From a checkpoint of a small transformer trained on Wikipedia: 14 layers, width 384.
Each number is 500 + 40 x the weight over its row's rms, rounded and kept within 0 to 999. Layers, rows and columns count from 0. Numbers have three digits each. The size before them is the row's rms in percent of the matrix's.

# layer 3 attention query, 384x384, rms 0.0295, rows 0-383, columns 128-159
081:551470505545508551528473552488533538503498515447477501469566569494452504468521510489484527491496
081:586558540511478482514471545503548481491543495516443481519565528554471572497584536495514475452494
074:437492447453525528447575442449504514499480488492442490487502448504497451492446559488498482395499
076:487540508449472411543555471473452490498472476453566442519455476500479553547485448481516487623503
071:484479503508554372458544443521537490535485465424520515494469471512511532487562466489503549471508
077:462532519509487510490460538552552487415459490542503540489510455604451496480591508422488485449535
078:557460526494436494460483471556471526476535508484467489460556534474531529478550394500484461428476
090:486460521517526482515563497495508498452433496501490421542494491427497487536465544443525532535508
079:498540520507470496492451514544478460557422491543527473527461470592552525451483487532525504487522
079:496498578505537456485530508490440506502444502484463536469510508533510472536383552467501453499495
081:483529466501503567497460506545515497536541554539454534466452520545489547484575453510441481545487
088:475548457444488541447507464528588461493514453510588533533524506467494499505518546525440502454499
078:376472389452523512505540437499522538462507431475478533540461492496534511491447533432490565385507
073:517520522436549452557463528548518546471455453510461506505491528508479495509547502539522508551515
082:497545490554454571523463503477507507489505527533573572494497536522531484485438486508462550475457
083:423461486476448515508426420587549445511548434454550534460528540530493510530480444508447532424491
090:480458509493529516495543529438514472478501512528498535504487566456524405532508433467499496558509
083:488539533518452456524513601406461539553448507495468462542469530477463508434525524504488510551491
075:442465478478485594471559469501504552509494484489489545525517411529502433475441559454438483451499
080:535501507574508603571511533561475484487398492496520522487567461589543544539560422549481546478525
086:490521443463488400528470511611482518495562503492525504513471535447565517531492463515497504523499
088:495530463431496541591485560471532495492457486468396442486457467513484448555504491569496551508493
081:494504493495559470531508520506563533484471463486511533493554519502489476465490554532507552434466
075:456486486439513525496465402535550518413517479532486574471562446509519460474495512481490498326515
078:439543466410479482470556424450491488483443488431592542570466445477503502534439521480523479589513
096:512474474461473501441534483489447514569474458457494437527437537440519457527469491462478523585476
079:562535567530510475518409534537411487477585511513563556457476549577528548515552442517509531521490
079:486544478551498613498476597557468476506526519498427529490478510582517530523485495468449480299508
076:478543537447520500460530485474518487418542531456414485492528466469555515539451419448476501479528
076:532521511500491480471524429515489579495476513544458407503493533457538410476543438486512477513500
091:473571461522490560523469505565446518459541488481492510502497490525548512525441469565465500393502
088:523554424550518437572453480545520436474497469484559447484432500482477584515492494506505521546493
080:446557490514460456502486530450433531509524517577549522504411443507483488480443493572556518511567
076:459453478533428529398487512503550469529494515520511428532518549525507545473561543556449518513433
096:551465484566511504496530494575421519477441524472549505484486530492439502537534497506485523575495
083:445421482429530486497521418460538515509457497493493504524571446491462469423441573568492556450515
088:489426491514496477519422419514506485475481510490508508503392426540479498387516505505425451360509
068:515473497525534592447526583538512486424448539549467576507523511523493482494472545554556514449514
088:538491557455536510518512574508541472615504517455440491503506565444461475465513476476403462546506
086:441513539576463505504460529504450485523525481504421505532517481591488511430533450562470510433521
068:526499503536531516536543528496556504541474500529459474497562455489508444486469560522476489470506
097:498485529476555550540505520534578516542455518561488508538583520435467485493483573529503474558494
089:496543418483444410604496450389513421462532495462558507514468461500477519552410539494519469483517
079:472547486486521546521544454512551531460506480491507511482580479501521507525503488481531560530499
074:500477521555466526449418488438496478491455549510579544434536462533578500437563518482449541440498
076:426516436554526460573525503551548472472513496450421482523457498456460496520461528455535500538522
077:517543554494458537495518521462540527507513463496512413526549453525509462502497535432521497511473
095:506540485582485524500522485530512492596500548485473515533510552524461525475494517551492487491487
093:590545481509472505529526511440472524555525480489504533503466572452541558501462494531546541603507
082:458585421464525423528508470528478520442516465474463497505518471410464466551387588460545496507488
083:487466473506518502509438526470473471536458506529514468534575493466549489482494547529450490480475
072:498560483453508550534473461435504568520541494497514484520457495514491540507511470482531473467516
085:559556468530488504544570530552422506511490514527530513460402461505497575551581441448524511480511
093:465495531524501558510495529472465467465506558516529502498477564477604532475556439459518533452511
093:488462494491535475467508467558448514483474516497539493441522490491465459515509496432539525546499
067:480460473548496464502493440411513525465505535484527526447496530466603534432489561477455512518468
091:564553500527585536520531519521458438507525536522451468516534511490483506511457464525506488488507
083:555502498535467516486452531481499481587504518504552487472512541554547543510519397543431538506526
077:445495465456581502527513414492484505521491468497450495512484471460504463451479544494471523495463
077:555476526533485583536517559453427498525494562525472526466517555477550487450497510498468478513498
080:526442534477482553449501459440490530444484508518490482474557540464547499449494477529466492442490
079:490499536464508396512580452479561519523476465468505504469584482494485510445547493512472553506523
063:549538475399497473442493466461521507549494472473536529510460486521428582452437542498535521518519
076:483595533482465445569446532511529461516480448498627519521438495498496541504501462517540485591457
081:576523500448518527434513539513489435536463516475444479468578581430524416466570485545462497557474
072:520489513483525506455528532443551516456550501514474551501483496487471486517545540559503456594547
074:494507581515471551524519554556506521434543493516464554495487482413512555483514564461494477463489
075:579540446499477463475470497462482468470515511559587432494482494515538553504463589508517494492487
076:536378587433491545542524513612514472495484501504456513496419523514457494557577450499444503456522
089:492477470515525556506487503520503453447505542456470533475610528476511470491508523511482514483515
091:472505467516463531532480463533404474470556504495522542509466508535482540512487495443489482466507
087:474500474483503391536456462453535511567510474447539497504519550574505520499527472518484527522456
081:532565461492506473516457515579554466513470506493447496503530513479520494463521559526493509534522
081:469472513536470483532515474471488478464442480539499458498539466577465575507541478503519476531500
088:558473452541531573506403558498473503546511480531461517530503541461500449522533516535449423492527
071:456477457530495593509503479505567569492507524481397507501599502508516475502473494467455499378516
076:475453513541509604445569462464553488525496472483416501490555509510554492452451504508449467407484
072:546554540480483419562487522541473508523498446526549495538459494432408549520483571555559530579497
092:535463492543471410565455540458544410481582494521576487467476507573485587570527435468534516562529
077:523413606557541552490489517460423553493465518496421507485526573457505493539509424522472451463505
068:534534505536500474461435550465444444541488560500554533468487518497476494544532486562507520587530
084:514505429423545401483477591552475469477428475518515448500461570477480524558551517571485511548511
100:510464517510449463552525420468407514447506512455548519520371496537536526550439488488541486546494
084:461415521476448548576489473434517492499472556473543482540443485486474471519458496518488570475505
085:539477509555453497588472542499449551537549489482569496483408496545486502485469496489497470524494
069:466558543434469492508493470506522529485557488468544471522413432487444561583497493438547468597493
086:547527516539518510473455537514369492446454497505512533490507533496555554491531397523553445522534
095:434495521506512459449502482476448532494429479480482482565470497452438431492447496524562459581506
074:445460470472544558424506415493576573464505481483417475511533530490509476450493527449491517452505
072:453559519508515427554445503498525471509537452489562489528465504476466540556482454504496560599531
083:486498510467472496524528488491564525502471482441543503501520461536436438478545561460477488470494
084:489579526460507458518487493497491514570493493421480497449431433455430485561538486466552509578477
082:486559466515521425459511525463536548491511531460578485495508488540490488500497568507542481510488
083:421520468582480465486476452519450605465538465498556497500458457478519508478415528488506499486520
078:472460613503497474481535533510486555496564485479469524503479488561430518533541489483468509475501
073:534465414495483481497492508423437462498490528539553432500452450526473523419475511493486512459465
078:511516500509492555472509534629509502495627479488574525481464577457463548554507434519569526575527
073:562519513499481504491501520554504485492495525526446525468446511541491532598497438532459457564509
077:514493589489453536521416522440456474571541496480582482467508478517513546528570450507574517471516
078:511523466533468552567514469514509479491547464516519502538431394471452454547463547473501510395481
081:504448419501471573464557475529548493463503490482430474451548441524519454452517535478463471381506
077:433479515497510434550462487537547433506488514485426511537510434507439463506529553497585516476491
086:501480463496557553554519487554496574492470471478469495541547545458438444563425454545492518514501
076:494527496448556487429520529512487520534505492487602515496545495483558479571570520510533554485483
080:589515518539481528504524452458443471477454535511463537515501542504502527559540409537554490547474
081:549509501511425459478485514460480543513524518467561557476489516560560542437509489517515479469501
092:503508561485498453528445486428460512529516529484480476469467509477547522566528496511562572511514
074:561511484534540486458551535541430522455432491537421502519540532496470540457524537541435457518538
074:515534534506479415466513502481436443476510499496526528446431491521509508560553442524524507529487
075:529457447489502564502470506586465457482505506458434565501453527491591518427576457502466501465510
074:503612547473494409542493472536481440451495522529548486451519499483433513583485452460595475633520
072:515557501533442532512435493467425519510492514495474474498442482568494578515506402478471498478463
086:527465424506504448451528481399483516521447517488446455501481507429492482490496515525488529557507
091:455466484427511509527536464535474546401465509530524505481502470477542417495535491522492450402495
093:489465583515470528450559481479479541510509547460468544475492531471503509553506467504503481473516
083:549567530483486483506483524502493486539503511519502473514478561471572539518585502512507467558495
087:603465495507501486460541523488531521533498495540428533493513579408501528488525481544473479468474
082:503481537462489514477436520553506510507488564520436552542541457582530492466513483545475543393504
069:496460549463512528469445518538535513559481450500542518483490521503510510581506498529509468560469
081:533517554517442520445507530556439412462551511525432506454469549432529530472545416471470539514500
094:475412517521491430510482482423465503459482494501530560471501487560482586613450451484540446561498
085:481560469524467526528413520523521469515544505471567491463439516502500584510518470527537519557504
081:549525432536529401482494470523512488438489452529519497498493533531467554518538431518522523488501
089:523543448471469507483491494492511507459524532468555498481459440476481455491465547467536436461525
088:523494447495481436536492528455506508511485475485489461506543530481452527498471497551563530538500
074:459502529522509547544430489575455518445564526483442558475466465526522478505489436481492427550499
085:490502481494501411501475461549489467485515531528571468461474458539524485474536523516514496437487
080:502533440485513480446496478569456426425481505477472485483471496527458500485475506507468479400493
134:481470515581465450524507513467484525444565507480539480533495485520507525491480551469415592534491
119:476433478532487505498528490507472502457530489446530514501522565546494450472501520518440484500503
145:474510446511499425535470500488522515504479523544560429566422477554485591500474484406502526522493
113:456559545572485548502533460455479487545488480458503503485509548517537471495538467529512478431487
108:510491523538541464451542504516459546458477486461461485485526484519516447484520537458468516506495
144:525526416506516482587529491420535422486512505551581475489457463543455566478455502500509460471504
113:447558509493477524538510479503546448500503481504467576503503477446475508539428542507566497483502
129:530439511506541538495506522520469536485509509467498539467487534538454475547508477482463520557510
125:457434470548526506484490522465513494505541482533542391468507441540519538466551542466430469468495
150:469492435501524460478436510547490477524564417534610463513493541511444501483492520482473519552524
109:553478487519515499465520505509490572485518504439484392500541521551515451487555489496478509514484
125:520458476398555449528479490596480505505454491512531512556452548541448532515555478529525513513489
137:527486487489480474521488509498505518492519558523525518507504532438491519551461507555459574570500
115:522498484493426460556460573512519479509516493534557523535521437447486507480383574481514538552506
098:497441472506527492478538536476508558504575510461561443511505504529532528507525474480415463439469
131:506487464562416405534527529462534486462523485510566488515505521524461524482508518520438557526535
137:490559539517505503483546521529478545485558500479457534482538466481558430454543508547484527516498
153:503480529545509518449461474468510496456480465481376490446520497411546472525501497445523494557493
137:549568573480474559510535501536551475510435459513473514512484513436527424499482461532564447453526
150:436533482501521456520557444471562424489556529534592445484492492528496558423569538499465474403498
128:440523534552462491489466499470528476427544500492532488485554524504472524491448543468483533545501
122:524454500470521545411469543637459570557501528473493466519491479547532457484496510503504514518503
129:459486497547484433485476433526551548503536457540582357497434510541461576438539473502523506496507
143:494472512461489461476505537519460517459537500481449535475545474504513461523503564492442480569502
149:550561514456488490500589537501488499490465522574471506531522504491538523528473509506515513551484
114:496597542470520540555533478511481475448480538524465609488497430435524482526440503517536515505494
153:522466502483474438524495534532522480437446497518537486477468488439440507533452496560514567459511
142:508473475511546449504510490477480441491525450507592385473488525502465515490500506484523516519492
146:436507444557471458573523498422557429546527499583600410529466529497443564479517541510486488451508
143:533535509530528569534548496460451392483507529443467627468572522495507443532498513501474444485474
144:481527546525466506430483532543546557505470504517529478508480525447484507499495502455471546525540
147:533486458522509498544480552467465504459547512479496585468489490465483458562420504506484527575508
132:602522549513531504450447469533468538521509496437397482445516526439515453516481504498524471624505
143:490445457500487500451486484500544444560445496510495474493532471535564520491466470439564460469507
118:528441455465573461493497473478442487477511515451531489450525534532485471575551464487477509490539
114:518478494569529521451444499573465546492524484491577409447542580514450496489570485526490521510508
134:463580559584443547502476533469515460502458493482468567490490445545561472473469490476568479466483
136:497504464479520548480557544476481483571520524401457482515536541532528499554455445467488514509492
128:459572514489508524596572443396530403505490555535519546547519464485525512521464489476527505446475
146:413451489490447476533506465453490553485581457438503576513569468496510498499529476478470562524477
123:537542542458517588467535560572455526477476516465432652518523472451567466511467502507480484550507
141:475482425478528424591483449484520423468558499546575418531428468518484562483492535461474524507518
136:538463469449513566451523495473495430509473489489498511465505490519506463513516528497512422480526
149:499453443552571422500522443467504457500511515529619430499453549552396569467560531504457473456521
135:477501415457549521534522511485512457574513521513584493524489496523497548494487463522493500423515
130:523508526479530614436532480469485436522503501480456511472511480495543485529506471502534425434470
151:487555553572476551530511529400537436418528498449477560431538499504496491492499572490426440515503
143:591490527434536547379521505581447554548423472467412565492482533463546454544543447564514450520515
141:550366409454553453479508516485471503549453502509536398518454554530456539496562455525472449496493
116:479432527464518513559466456520495436481470537461526519519466506448408540554458548478485466517507
150:521475447421569445459539449469501520561478532548488379575470513545535525510572476492547453469494
139:443479451505520526562517506521489474553490510529562515535450497530523548471468465511575509380521
122:474481514561513505522485452493522414442432519550530493531479463431514564526465507496541512506472
105:539490546472486518501479538509510473468472513441460640485542518429494484548474549543475466547495
127:544522574510501521412454445590487533518501445510401495480504504387537474477497472504563491542480
129:574582460520508524557500509529487502481466462508564539552465532505499481497405443537555530486487
124:465474520554493496562487445457575465458531467504533520510474516494414535501493490495456489467536
130:486457444511494455565464469480552459473566494569633439485486531497417571448502562475425537472512
130:511445467427536507451472500553445554515481491471434592555517520584541516474567496453484523545502
125:487573545572494581507519517450514438510498480441497478434502523559490479466480452530525444435492
140:520474540530458510485462571539484547477499499437518540484496510483508505577432512500449557597537
148:444502486472511528495530458507508432528520478528530453511495484478565499519450500478503456489517
136:540499490486517567420482539597445552572491500424543506466519549537464443503529511514477467503495
127:491536535515502568491528496426505467505480499500443588489523409482603475515415489426528462489486
113:548563511447511535495469499533489482554469494501516534498477462504520495487509489520568499466501
123:528568551541503538513493454481532464426517471500547582455494528470473508496507552525456488513504
138:457467550533424545444442520539492588547463470505586490535480551477458494453494498568493532486509
151:497457445500507448494552512460480457559581506577581474525539526522465575442584562493382505450483
104:490457508520534481418536478473456548506585462500551457487528435552515476473578482505512555510503
150:471607527499488461472577548468560487529502479543564438514538492526516491458549516473492525395502
126:526490479521536464551460428500522493430484542547523487505479518568443501488524463493513465550505
135:542445503502491492450523497498472490427493498503478538506505501518519495500552568412458468601497
136:501482454468516385543531498481504450589536480575627450525498559487474506521546526477503540476486
128:522514510548491540476572506531486514510514489481569478514484533486473500452512446523420484461550
110:496531526484470506528488475495488473480427543522539602542484443459507503456344539520516482461492
133:488526444482510427499467535480478541488534515563522364518517421538535472519467492445485568534500
119:546421488534427446431524550535433586504486517490519452525470542549490516501515504502450547587498
107:532504515559498543474530530505501545514480478474536499476547538545478449547539411527454487498500
130:519507457519501434548511521493496483557558471535620466563527514535457541401525586491432524513512
147:525413469426496502506512522498418549489514546451457570518544514498518498565443480504474576582505
138:434485451566542485506484462464505509530559497540530427506458514510503545424511490498473556468480
139:539520487453562520465495486537452494492494516511435530521477476521496516484524500507496462469477
140:530558528545469586501468545542498523517489473495424573535530482461578489443542464505520514461509
158:457512532471461594513526511452446498436493517438394582472517432500522465515473481487445483518504
143:530454453520518505524457532493503425531592491461582493412538525477453568472469511515383504501519
125:431545577514475575554531487478517489472495464497442609507536456463461483476448497531465490434495
112:469423459469529531452509499513470517560488486496509393503498543569512505453629472519494428455472
135:474527546480477525546485549511502497521486487460502551494546507506495457456473459489544524491501
111:541524496499534534459536526516464526519463481443456465506547485505579453490520447501493505455499
143:489517542481502650458551478512498445569465496471429565494492498456562470491505463510527438418489
128:507493485566494425482520482459520568499514561490571380468474445545497523460489535481456482525496
124:471514504502464488569507500455499517441464547563531652534476510533491481450439532509487577542497
125:461461466511534421532475494460518512454528471502608422501476527551396564447530506515448538529524
132:453502493506504550482468462593512488502482487503482500488495546549512506477517499489498484443473
127:419464445497505461525517490448533496474570497473579390495506520527463564463523488503416478491535
124:494558496510511542485518497478509456594527517499507445517473438513561493466468471502560456379472
097:473523497584480498447528518471508520510545507464523386498543463525574499464567536462457516469512
107:517486539529467488425502515531434573539559480402539458538504525514516467512565506487440474549480
112:509545498433519550554527463448504469459448532522394538560445486534481526517490480476524429495463
137:496512485499505503512487432477515458526534508510433514495483516571542516457557509466532502424504
117:503479479456515485523517460513482438513431512536434572507433512497516490530513504534596455497494
136:559441499475489452461444542548483572458519505417424512518527542527481459498490517500453532592492
120:493440513504530526448502478512476582497480504428459467470514569564486478471570444531448458547518
153:554526480484528430576500484475520466512588529528498475483484522504510541510578540502443457498508
131:396524463507545540552513485478537392519488499579536494519473476510536552459475537458487446413499
123:519468529505503514434516504538454557452528528458467468467525532538530460489548500544412494545470
133:581484475470514447429503520519462551484538468508503470478536474507471478521541482525467482557493
137:455510445525470466574517504497526477496529504544595433542412488537459571503485513479460540499500
118:493578570496472578503506492504539506488415527536429613515524422393581442490439491533555493471475
154:511566519505520456564414502461530438443510435494498471442524415473502472470410512495523514529489
104:493455526537473521432508465471496497581485450443485353424519511543540493451570450544531418452494
131:462616469547506599527452502486532446520510505430461553438496476489534469535436464542522427406504
117:423553489503503512581526500451499453501566532528575554551494465505526519516460529473462522434484
135:507531522471482437470492584530434591453473485526483529563518477470497478505413559463454567595495
118:478484461510542504562486474446537444609540491512624436516478529512471542472549459509473484415523
143:481535484475491466526486454474531436520537574585596462503468467470562566449475533466504485450486
137:564519456517542456430485554545448562542522489486526427476481501487497464497511457577513454455493
129:516540499561517552458462474520594411478463460504505448417496507482482543477515526486476450451521
144:507557513472427515557618495469460474506532489512521575518525467509512462474445417544555507487505
118:477559513452504504587463484498494456493414492542499543540441460461493504494440515509577521499504
140:544448514470529515415503561549428553543485483499492522478524539499483462481583490524480494540482
115:474461449526501429488500491497492540455556500528531372537490436566508520426525529473457545520485
137:554530526572473510464508525471488541515558498426489375412511474450508455503435482515509500565510
117:569487550529474535435427489569465576492520514437443556505482526509547420511532449520534495578472
137:481442468524480459520445534510528487438565503538586461470531485484487529484425559463452548547483
134:535436509462487500473463502554512460475498506512502543474520514507494506493514579467451493594502
135:436537586514467594514614456410532437501500513478504575484534504447554471507490485546476494426497
149:522476454515507594526461496421470447446450496433418547438505521501461451541501474485515444557509
077:552517527504517476506504483411457484534392495524507558503480521560469547488413445567514516523523
073:502530434434475494530578504405514496453483496526500460482484499507465474523495512528440559537514
074:479585563544478457494539447442474465523456515513503506516428516474526479474470525505506459459502
078:528560619489489525536482489546547520537458530466410564479530547500453492471561498553483460478513
077:546474599477510594480488564496504468475518474434430474487551499512415444493446465512522557509475
080:428502540572498511504522484458497473486483501508493532546457505492593546519531475510439455570531
071:476551520586467417476442483553522514492458490519551542477449501535488487540479462477504501509505
077:454506504511428556490489541515429533445473484534481556526502429467546506480493504427479518525445
078:492531479471514377492501524470470507436555489509562541468462476533435495457511479523465512440515
084:518458544504515550519505464485526498481510515480404532515510518475461544435572447552581454441485
073:453503454502539522451487498511457514479533542482412520489564469501505460486532517461422501507512
079:532529527516458457447541610545464452523448533552451611488534489555572473537460530473424514485473
076:468558526465475540466458476552447465394488520505477481548442405495500529421537499564507423579533
072:548559465483495498519508538563471520482469480552472501520435452484482566488448447437492488459459
077:496461533491477576484506509565498445493454479482426393564516514460410482462504545484477481445530
072:494530506515463440525409537484557501389509506505529429441494449556505581507528542504538526496494
079:454496438547493513553455543634530466494570471470535439469480525548582564558554458441551481553486
071:497470509500581476516481484493467513477497529454542463558525496484494535479462501488514516478459
080:547484510480421438496567492487485520508459501487513564492497468566527534505485559473530537509481
069:515504516430437438441495481499542434549541485455477502489448481551470503541582463463478521470506
073:528507551533485446532466494497539483488464495486430423477571533540513532476537538520507495471533
078:490484499498508515510476484473514557490507508476491503427553461452416495496484506550483528354516
079:582462537520542435516500531585482414503428505478575432461526447478505500497528561498491469561483
071:527460485439498519503519498490480595451507499574476439459480499484525578554525560510542573470517
076:477413506515471484516502477435519522490456498510549542439547512543524430492572496478496527551497
078:467454578519531497516522487558542501527519472498497527497563491500441458493439550560499476497480
078:590527582529552478493545508482499499499549545510470505480581537545395510501452480522556536411515
082:470538480488499426535472460535503451511602447513526524479410533470503543497472491465536546515480
081:460484488506497547503505454431577513559505520531494473543525499476550449588504452471535447557505
069:434574465535496437489512524548492490579540522439530517510547498603569452398476490504502513615503
076:472387531541506614438530618522510509495499526509464450504542569493436493520465447488505476438500
078:512517480498542489484467478563475503502519470497557454480390473532545630586474530501547490475493
071:509486580555473472527520487552527512460492492546355448484527480454474423577489537527518526415502
078:503480450567523496492474536479443515461552467550502443530454541535460552524464448528550495460468
078:563503501544505445456480471540467495411505527470482407489446487534529527455474478553534541492537
081:527462534440512497447535563423470522529544501517471588491530432529520409532452513469474515475500
083:551508472494470465522479512529448478468492501466648508514452477448593523476474542428455589515543
076:509491537525533596522477476508469538440504506489419477564503503479483451493549432511496430496527
083:504621546514505551501527523491556492549515480465480557487483522500526569474554478543508451488479
077:487525542435541454500503537532497493525536463533560462529487489501462472517512492461538570476542
074:506509564576561482415533507522505559503506537504492483491514502431538492517426454465452517492515
072:492477586475495517466519491468531499540476466474514573507502576502477479524522445560517486497523
078:483476459439502477546435526560416498482526498485538500481455519570514564478428515514463540433492
075:444431523540528509503476506534525375514515527551446392502530553471524489460469502469435551540492
083:456493478528500590548520499473481537414435506504512497481511452482510446518484531479488471529492
082:545507514439496518566485511556509499554561540490572519434395507583489506517609414504507382540485
070:487526520528527508481539442501451485562576480533573428492441530548473506562559464469462423571505
075:484501479505449508467542452551502464467436534508523544482506510434510467400481528485442495576494
070:489490519564497516601430538474575504448588524474500506493498471523497597563472488541547492494523
078:480598559536504542554486488476426516481528508542613500517431527457490521516458509500486471542516
081:495558503521460512557457480490504560499457498512480558506490451513524543469528483507567518519493
075:515468542490503510485528503453501500458569450499489494518513428497637533562535440523475505514470
075:445470433503529593515518539525519495538508481473457492509485505488509495484551457586525476509488
081:487492524520446554548542453549608506475459481467475641526476477531531430580467494516480491493496
079:514458432512488462479484491542489523543497488495457539506474501524526521487435456481526499493489
078:533513442554507452491447497480502486455483482540528462544519494458506606486504535498499613496483
079:521545409497546560414596426580532465479507530500548487440517510479550464559535483467440539498509
076:538471556528493372548534524446510445465468471541448525484454508468408485481489534493491519495473
089:426496427482519512543475464472462426550526483488549437528466465505513506460532463523482458557485
075:448510428507507466502400463516521461519496502511549486480416431504437447521469584528553583488471
082:496484510546481516523522507416533489477526517497576461474515522510526531499544524531539489566482
086:465531480473478438508449507515507446496488504489538485515480499497480559484458538525484569473492
083:526570530492479537450481538485522492530560487452435537510571523510500390521536475567463405512481
088:573539484500457568543459501546514505465442471513488464506505464491481547492466516534503481472489
080:549464481528528596452508457511497489564439511558399460466459528522429477582508508554471474452472
079:525515534476475489544498482548610441522530476475534534522392471529537469506522459460565439554534
070:549495525512548504524496535601538536518598486482465406496539459522479530399473502470499479392461
073:406480441474533545513494477530437526465435508457589632530447433506513460489489537501498525427513
079:494449543426487601499576443467498455572483470472473488525508506544453485504607486529545491538489
077:433541447531520404429484552497457462457494479484554452498522421493480541506487466459433483572480
079:496433548494543499540544471458505513482463510494566439484515587536536581528546477518517479465475
078:557485469529468499514471435486519511441493555549516615474415531498512475466462504505403580453514
082:534480539494481535540501505496588547489576503497540480560500519524454544509544445436508409565502
077:568529492529498533564447504549485487489483483507540515470548496557546529448581478499517516504504
078:476447510496540532489532468586473467527458506499538431544575489535465486485483532508490434513537
081:513413480468477546449564540483492490464500466540412466538491548503461440563507549501385500637499
082:455501515521534605491527445553504414528460515495425506458559517493500502528565422501484436482505
076:505478478510495561475500530485522511517494466508442494478499516513555491511438479509464486409497
078:506623540465520501572589516522436491512484504507423539485510516471481457505497482494493469440486
079:483531477489546563515505491448495495535480499512419565466529489488516488521487431504413496551511
073:403468455427485436469464442464485517437485582514561465535488468459501510478505500563505565490509
077:493487539482487472576531487508497471483482520507604456461528506534552474578524567504517532465487
077:460526508541508566464515452483501515529538487520471509507434527518531518476514528497506515490494
080:504611500451506453462471412449488449445504429449538494507461485475470545442504517493595463546477
077:518465454485424543478543458480493459501536510486430439503570520544459461450438466519457572490496
077:471489518588490472490491526542479518413502539465500507511507542481519452490450528518501476479490
082:533502498508565515497532543473564433563583496471565475506536475524521467477503484533533431490476
075:474438526469471611491539454581501500481477516531455552519478468498502442501505573452461443441496
079:493508472549498521492539564468521505517505500483607591454447468491399528564527530456472478516477
076:523478486458512484505501516385506452539521483503481472461481563477549458527471496530554525583519
082:545536423431456426483443462469467446417437503533525410519463492518468485462441519497437531476480
078:438542420447472452473544512476512449537614502423523466477450465450495572480511425452522486488475
080:466464523510444461532540514481495492528450520522606507529549534435486462503468583529422540517515
077:541411506543529553515545522442505536515466480501393551500540521518501510571525526552531434503533
077:503458531521503477528539492563492491548541540482489445483511500594549515559493496524516470482511
077:529588475463509512503429484503521607563478510487485448521441498543512512518466478459516513536494
081:499484573464455564534582427502555558497435480506422557531550495496516422494457489491451475492488
085:490456436502476560466488478543438461578494525534475552485539475483542515519508456472436540535500
074:537452502450495427531493506552412488563519491472543510517502491486519524453541561501471546508494
072:538495574573509426554493504539476478507452534471522516548389500520583523515503550426526542534499
074:497556540539543512528512526594538538548583487410440526480545464505470496500476454527533477483444
084:524557575523471400522490506545475462468498511517491471511487408569469474507503479559500429516470
083:463403466492530506533496469493546449559473513503481559520503457556500493487525543479509448548510
080:477452518514535488499531443354500541506455455501448561556546446454480490515540504529442494444495
082:450447425483477409464438530553441485477503510481535463523463428530463499567484522402441473543498
072:504543423509532496562479507439477403473564494455500446520490503498449530556482502533483459565458
078:521420536511561612461546473513493498491486509464371534484582519482529490483529441498429484408474
077:545511419508505433526458510533459484459490487517549527520501465520493499444483534484481496473505
071:538470560495531533510547482513511493518514529437502426471536504554557483502522496484509411473471
079:528525461467470410543498490469537464565549479475570560473467568488481534473572462421591503475484
085:520502518500459469502472509493511435556528497488438488553502471520510533514540525520551410582499
077:506520623496498414493512473411598516583497469467609502488491524465466444579518465551600500471480
078:453459458490500537518561491496458490447504525498549524520464466522551570554451556480462566540525
085:456606450477512491525452464505490413497517499493524501472450453499570553496574462494537507543536
080:495459487537461488548416488466483470514510540484547553506489430562563479449436497549487467449490
071:519448500509525499580502527520469524433503542479513488491467507527501503522493489552515536490471
069:531500502534524543511515539519537525497554447471378526516545594481463479498502446511508486475530
078:505459497493471555458537518496515473545502492479397453490561567533488473506535499450507463503430
077:476454539541513516434436435381485490450462485537424564465566494538487476528464486527491517523517
075:569488507476513425446458519561512492495493460462467508477445500489516495517477475506493495549496
080:517599569498555402512512498460486490588529483553450495512491523528547555550539506509526545594515
077:509532496554499475494555447431524504448557517537488584445506496504530458510471535465499462462509
085:508443498475532612458499545479536492573562500423475517495570560550573506511555536489530496573503
080:451468505548494502500492460503492523534488486502520434497460536520502504434460469499471555479484
088:421565476490501500453545470568460524445498506535599484540468491517533552545499499416482511578515
080:508507421558499496537410530482427506530526488509584425515487539496482441474442465512495480493502
077:503525542448449449507489459511534444512473471430525427553505473546548521502550503520588402513469
080:528489532479513567534517433500513508557574448485437503442551497497473536455584447534564499440488